Weights of a small GPT-style language model, trained from scratch on English Wikipedia: tied embeddings.
Each number is 128 + 24 x the weight over its row's rms, rounded and kept within 0 to 255. Layers, rows and columns count from 0. Numbers have three digits each. The size before them is the row's rms in percent of the matrix's.

# k: layer 3 attention key, 576x576, rms 0.0464, rows 223-254, columns 480-575
# q: layer 3 attention query, 576x576, rms 0.0507, rows 224-255, columns 480-575
k223 132:125127080151086143159101087109120121134139146119093105135124133127133159171135111125071070132156090155123139113102117114147128126141186110143147155118108131124142107128119182120102096124122130101129130130151089138109129097093090124147108147118149192133123147154119131140111106090137140154
q224 123:087085141165154115151146170120134119143088122128124103136163119103079123128029135081119078114178087099120170151134125129125122115146144123106148146122144140086124137136143161121159167134120156131142133154139154155118125159087119145120147107117136179150122149125126143132124118151120149118
k224 120:064114126139107145177154114101112123087126108197120131138128169119150129147143116151165108102144120120187152115098089115103162104147130146161140065200123126120143170110122135080155093099181111157113095117136097102152085120157105117126126138127102131127145101087122133114110167131112183097
q225 122:131125176126083087111147138113098122150098138113096163131130125134153133134108125141128088116108129113163129151118132177119157147114125116086117144084142184151115131123154119104127103145149109123174105102089113116102127114116125114167100129110101124109143152090137106131170144147120143125
k225 120:120156128167113121113103105112118149071133140135128156125137076140133099088125165123094181093127111132108154126145146140158075132095168173096129128146122030078153132123147122105123148111152145123092134143146157123159121108181117116170146120124176158169147141132103116126101155157106105178
q226 129:094139121091148131145142098132119155109058118134126105125174133126112116151132156141097123159064157112084138105134167104133140138129154116122130111079114150120119115105106121133113068141146124159100119141119131083153124132142104140173126095137155111073104163143118133117124127135169129145
k226 129:135140097116115110102132121136124102113103113124112134097119120167133115137096126134175131116106098152106141155127127139153133134074113127117106154148106129101130146101145144094102150110121141104159116158132087133080135110163159146122145100118187126139090141104131132141113133111097112121
q227 126:146115142153134103123133157133128105170178120099112190135124169084100115145126093129102089137112095144149118145111138103126100113095099122158101126126116134166150153129081117144100169130050127147083140141128113127118115155119135177142145121114109153147148109132144111129137134125169120134
k227 127:146159118120121118116134106109108133141144151138143119156135166136140165115164137067107128104096123131122113147133121156116105122131133134149128130125159147172118113097096126097123157122074095170124107204143120106089139128143152117095094115179162146128114119138120138130156155113120125128
q228 123:119112098105145127107155119131116179122133084134120130138110145146136134100101092127125131111171125130141079131119140142116127122116149126127091149117124160099160106129103130132129128126106160130089118149109131104084134114107056100133128150113107137156117169121137167109110135128156121095
k228 122:140104175139125112164111107119142137119066148165118127094091151121140107108160176135111117125137105110133091134138145111190122144117148128137114113165152155122112126165139070115151145157137116129115118136171120137140165111176089118094070131139130148142172133153145102103180104125078111119
q229 115:175138106148092107109123123111166124129118127153127133118119178132151136129108141154101148093163130097125150109131124100169144130165115102171148090143157120091134161133149149142153117138131128108129085138195120132122123137156111144113133136145137101138132140106134117126137124129101133122
k229 121:142115151112154139120149145153069120110135109119140176178121127126101125140116157137169148126136126191151118072123115113118129119119135081186093126138107143147106130143133153117078120114126098098153150089120122135199085163131122146125120120136143167124123099121123105138133144102151118110
q230 123:164103106090129094120106146096147172126154083166145107087120169128143123140103106108109159151075113124154094151081079141130167144167108131122137138161156100125146094212135115188122158130126120135168160134145201144099132112147145117078129101126122183164156144136103124183117096112079114116
k230 127:125087132142074095152126116152133092091183144134139214148141147124078120161141155149130154107180134163099164129140120136145134164130210155152137128141127108143120125138132185146132100152151108150119119135152086131188151116146114118159162096075108097104116108157134101148138144129096145132
q231 123:119130101152145155125161106109161155150137119126145170171161148102119140106157110119123088114120147116095148139136155162121134103073139114150130113125151105127169144129129160160097149145104182120128086150141102106165149138133129144157142136146184165145120123154120116124175120106147094108
k231 120:105144086130119173126167159141089099082126093126088075112125156132121118130116153119140165137112125147131100137171181165140136115096113128123131138116153152102121122120138135104146106127131133119131134114113123171127109082153134102127119119119170130140120160122141130110160159146158153145
q232 124:155109140121107144113091099101097159172180133148098118114071114081132124133127118168110123104135102137137103116099113126119151136154167119138130149117150114109136138093114113151138111117100089120126139116156150157128126164131123101106174125128137105145091142125098122120175116129114125118
k232 125:086145147128112147138113154124097131122131100135154112125117090139131128169087110153139140158162142134090163093119125129096151129120157162094104178119155105162096119178147141163101113140103143136134137085101105126127127132125137139134184138108126165113154125128168132083126136095125148151
q233 125:147137140173136108100149113158131133092152099139130107142147151159143116146130157099132166129135133156158105087143130158153112133131082065096142089086124137123114150120108149128125122142168119128130177149172167119154099091135145132090127076146086165089141116143128115158157132197091150177
k233 129:121143151165135147095145118158142119093143122102130123169153077130154069093090118157132141108157137159115131169158105123124119130149160144135112105108138126106107079118129127133172146089082140105090112155081143138164137130122093138133154118160152105145107157130175109142081132097161115159
q234 129:107146091136152108157098153150101131157167168143139081132151083127106160082097095151118105112155093131117147092151132136114104128179136138155143108094141134131108118119163159158127079117123186095162124147203130119089103105091096147108127154104122110155074093146148163162118119125150136118
k234 125:143097164153122126109112181131114122059142076159099125109121126119087098130108118126148110126129123137148128138097091132100101107149138132080142152123190108133141157159094097119118114095123163143126139116129140129128142117146135120075122172145079148096120135154124120113146114136110171084
q235 122:102154129154123111148149139174107101105112091144079100165128143167123106103172114074117122153135109138138106114141157121129123132127093109085153085122121143096127104156127176094124184104112113084116144130121129148138164095127150167115132096117157124108128141140136142121159137121141120151
k235 120:106134110095148137126123100124144126125095111098073104165162138181122122121118128134143148116113108142139142150119126140160141067140122140145102114133101147059119136099096139134159096119082116116111088134115167125129113113126142119073131130136104143141158135142106134109130141170144183135
q236 133:133107135145118118112121133140122106103131132127109115100132125122108106109112129157081144164148120144110125084140141168137142113120127141119082124107145123119110121126122165100153112136052094123140092136143135120141121107112144134119103130120131131138085180151155162128106129110116107178
k236 129:141137094117137146140140152100133116147130089134165139137091112145113150158140124149109080120119112112110121153133106101152115141082108108126109128111152090188153123133120147092140129129141120127142144116126097127165156128130133173150136163083122135133115087135121120088141148127081162091
q237 126:108150116141120121122125139094125090122147161143122108132090127123138104125148117115141151087093104133077114135111167168121153106107109114174190111129142139131166144109152144161138162143133145149127121149097162129167136121126149085082133141177125130125116096108110176113105139080122160126
k237 123:143062132185092127144122145130155141138107132121146138127155179085141134101153135117120100108126110162183151111134149133082158153130139063131121110157101143150108113142129126082141173077108147116122116150163111129127093140139161118130111135105103152088141168124111157170127157135122099143
q238 119:132144128156122143151125144139124164130116122117123164139109122126160128108141114087130135114082135070138104110096168158121093115150121133154101138154087128121105174121146121104154127123137104103107162117134112141145131124127147127117150102119149122113122133091141149081163070179147124122
k238 113:145122134089138124160113113162129150098120123147109100158136174149142128197116122151129122134128151120105149148128094135139128155114163139133172135109132142099162075134135133116145142173105141118132124138082143119151118114115114179178133147131162137134147114133137101124134187156142119106
q239 111:103133132124075104133137161150073106147138115104113111155093121131104110112118132155149111177160143172125161082141136091132177077130115125127094122152161139134127080112145128118110131091111106139100084130119126123145135131161156138120114129106168151186138143140088126122121132108163183152
k239 109:125135152151144121159165148092083134126139132155133111084102140086145127123156139142096149107148148119143104171146096153107116101130100064132144136127117122143098166088127124109177136100100102101118138124108124155116154155185120120140130137120125119098155149118112124102116155123127102177
q240 127:121171109120145146167147127096124112085161107147076136118094134141107101159125140138135116118084114090134122152125142097138139136126151120144125139112137159111123136117166124105126168145126179134125163078097108111123120151135108129090119114105099134156125132134126100170161139115116114144
k240 126:144137115133128088135098136145112116144159146107116132157133129123130131133151101131133146149140108133120107121140132102122162104143139160087130125103101149162111104115154113151163114155089137142133084072173133142099119145087127103140134106138167098087116115100125101162128135176176187108
q241 123:102132141106144173136115129132106147106112135145142084161142130141078139168084128125116175122116131174118128138121138125143131089120156138144101107122131126088098164137165122157130115142104148111092144133157122151152164131084096134162147144101146140119108106127161133125102137109129143092
k241 124:142121105120125109135106135077132142128085094137171175168139171136134115134120120120128130147107125101132116091134148168111146153161117100146142121131136138150108125131101139083126168090123153149114164141117134117092133123150110148084089068126110194121122150178131181132127152110131117190
q242 125:128183126145088128121133092139130136109140154140136149117128147162117106138156113141119123153116108137127097110102128138141134156157115083130194123101174128112095136160107107178122117114152150133180113107149154096130152137104120116130131149145131106147134116171122102100133108137117141094
k242 124:148093139126129099106131143104148110123128132162140118128116144143157125152148124101121128140164148126132163065103163101097131101170123131111115151148135167155105124084123151133195146090134121143100108131103110180145113130113139127155074122194162128114169135193182156140101134128142152152
q243 121:182115080135142141104120132162114094128117115122145100123167139123104122095156161136162178105125097137175132167089119182079136084176181140134172138136117140127104120127117132128130147133179142107143125131127087095113134139114099149146132094169118136117166108126139108106087086091144125142
k243 124:139147122108145123142146164092159090135115103111129098107087139156146131119132067142111090144122105123149141076098103139117123154147104113167131139130095131088120149146130114136093081114164149142132158124117114163159146108091117115112108126156124170114143118148098118167136142121167145118
q244 121:151134069113186116162137157117117162096125147127115170089160166114113138172122155068113145116147122120086109137122138133168134133163169122145152130137148194143179114149160125148147103094101146150123086141117154144124128137089137136136097096144146097136054167114128145141125108103132118115
k244 125:151082166117138154098113095128126149105113129142120134118108115148131138148111123155106136129122101178129128087110115136138124114124106132156144064134118126076147115128121120129141151112147131101109125144134113154110110110142118123134141203143147139134092147111162173144138126117095173139
q245 120:090114148139132170114100160127123132086136114144135132097141166096112119151129092097104113125093107106170141116101116141083157103170114136120120172114142104139114088113158132125113137101127147197135143131115117118109114112089146121144126120119114132116109153134179149132103092137167128163
k245 124:102128141084126143150130103117139078151140100124129130125111108128119137118123112131136120107106135120098084127137105148106115105103184117120127121121184113133126112157136160128114109140131107132100132119127126142157109168145150131144118072143140118125143157126121135145156160114106155094
q246 124:149095091115110166095088118094149108147202119154155131137100148142144170095133115139080130125177167107134141131100159106110146107159121115144163137149116137109124095092121133079088108125135148129100165125137144164139156107134162112097165097081116113110135126131173147142136116141137168120
k246 119:083130130123105129124134124148139113142158135187143157136127157146134175159145145127120133165156169126113105124152104109135120138140147119115138119170106127123133141119147125115139168147132140120122149109110124117129103138102137167111143173134129165137137133101083116091096094144141086131
q247 123:151131122105134138143100066116107124106120077133112123096166134134128122129138102137145080131140125141183078166133110162110115119135126115147128133096103138086115115114109121173161130109109174127171129099150147140104128113157128125134129129104143102131164136131111114156146135144157161080
k247 124:161106100109162156148180127142109149132128097114102104144159104086088135131114121132075126146096129127116132182132125119165144169128109171142130170131129192121118151108124111126133106104118104149083153130127120105086107129117147164114119135171135158110119145129122149167151093148135157158
q248 134:092131072172101113102140145092142128127116108141165177144151150117098138132132103151094122108145132141124125131125151132141118117128094135151131174107122152173135161120137138121160107133138123186078121120102125093134164156105133128153120097183139122099122150131108166142097123136119181107
k248 134:117120173131128131166116144169179095131153110110120146112139135109167080123082143132111114118104108103138124079137142111189131145134141126153120148125118082114117121144159105121110153121151141149157141148123111143153178097156137154141146112137107153105119166123131139137110151116133174154
q249 128:117092104170137131138094133139116162121154133146128134117110092149139166103101190175113152086155100106147117116153120152153106118124110168102093105116118160118196136167105132165128112119105119109146120135142099087087127097111135159163117129107154140107131131110147181097140134167086149139
k249 128:084128162110148118093133172133140069140133168139143139142161102124100118150109094129095090152105098154134119137074104096181099177108083129117145164114158112114115125115098162096096150170121133155100139136095133156131109173121093165084113129165089135133110153160160119107085095115130143141
q250 128:112077123153102194100111136136163123127145123104146140120135136088134134132121097133132145125143127120133092153122114168112135097169150119116119149113141144086102133097113152150120152060078114118115113126108120114082134160156119127108114147130165059148118119142140154167130168104150148126
k250 124:153111075139103149136108133097142085179144146131097117146138088134142103121130119103108096154128116139121153089116145157131156110168117125176097094130113149113113161154137147123125112168113147093166199133093145154095140095117151121208134160113120136135103150167143111142117108125133133136
q251 116:114164111151169164102143126167169168120124139164101119110132160149107122173125100146121151140061131099155139122133097118099093125151103154146128093147111124116098115133130117151149091114136147115095138142119147151130139104135079140110106101183176141116111142114133098120161082100122155147
k251 117:145113154118107133099138151184115113127169140097135141107173098090101112165087123129169133135137161190159155168093143140120181152125128122153137119116127167095137168166145128151100177090142129150121163142124117126157135144100135157132117060145142125150120132134170085151113097190165155089
q252 124:126137116178165129125152086121116159084097164135145158100121178142124100095141114117103138141097108117094128120162138103134137124105136117123143121113163086110130173118103112103160127154136112106130128138109124122135089123141106118126105176144105112112112135137127180122086170130127142110
k252 122:114142158131095123120138110124091136138147112157140134140153126124193074165141160104127137122117136098176124177116130127140113130114149138091084157155148112168131117153101119099116111164133142146148131109142131104112117132134138146110128154119158096096169131098124090149126140134090141111
q253 122:158116110164130144131155110168119172099114112123132128150142100115152134134124113125125113151114166159130126128126107106143166112092085125109118145145142129144128088090127122153110140136104112116163116092133143161117136154103140080150167103156132140095135129157108128104127130080118131134
k253 124:137149145105123081134144122125165115109145122095124168125108100110149110123104157155113163111100167113098122140119102136130129084142186124122132126164115105111169129135106119077128136171165115137128134166100145100120111115160133164151135157087095123146133091181158121114143105132091123063
q254 119:140159134181122135138113116129196116136125128112110148090121141125150122119126110132100139118141143114097132147076123117127096162138154117099088129134132096080100133115105112158132148106180126142147136143124105125092128143146105115149126104130106161119155147098171115137155088131107104159
k254 127:113102159094103165113131138102105119126132180103146076124138147114164102134099109138143108125102126153167149150125153146159136115153138113150134141135134105111135140141139097126096101138129085149151108128162099136161147129146123141127153171103119096169160096182111106131133107125100107160
q255 120:152099142171145139137103126070112109052122128152117147101114136132122088098083157116115167151182169137163118131160179158128154137097117155141105128096129161121104114139123124132115112118160140123127162108095153138121186126084115104105176147112135130130145091132119138112139138137110131145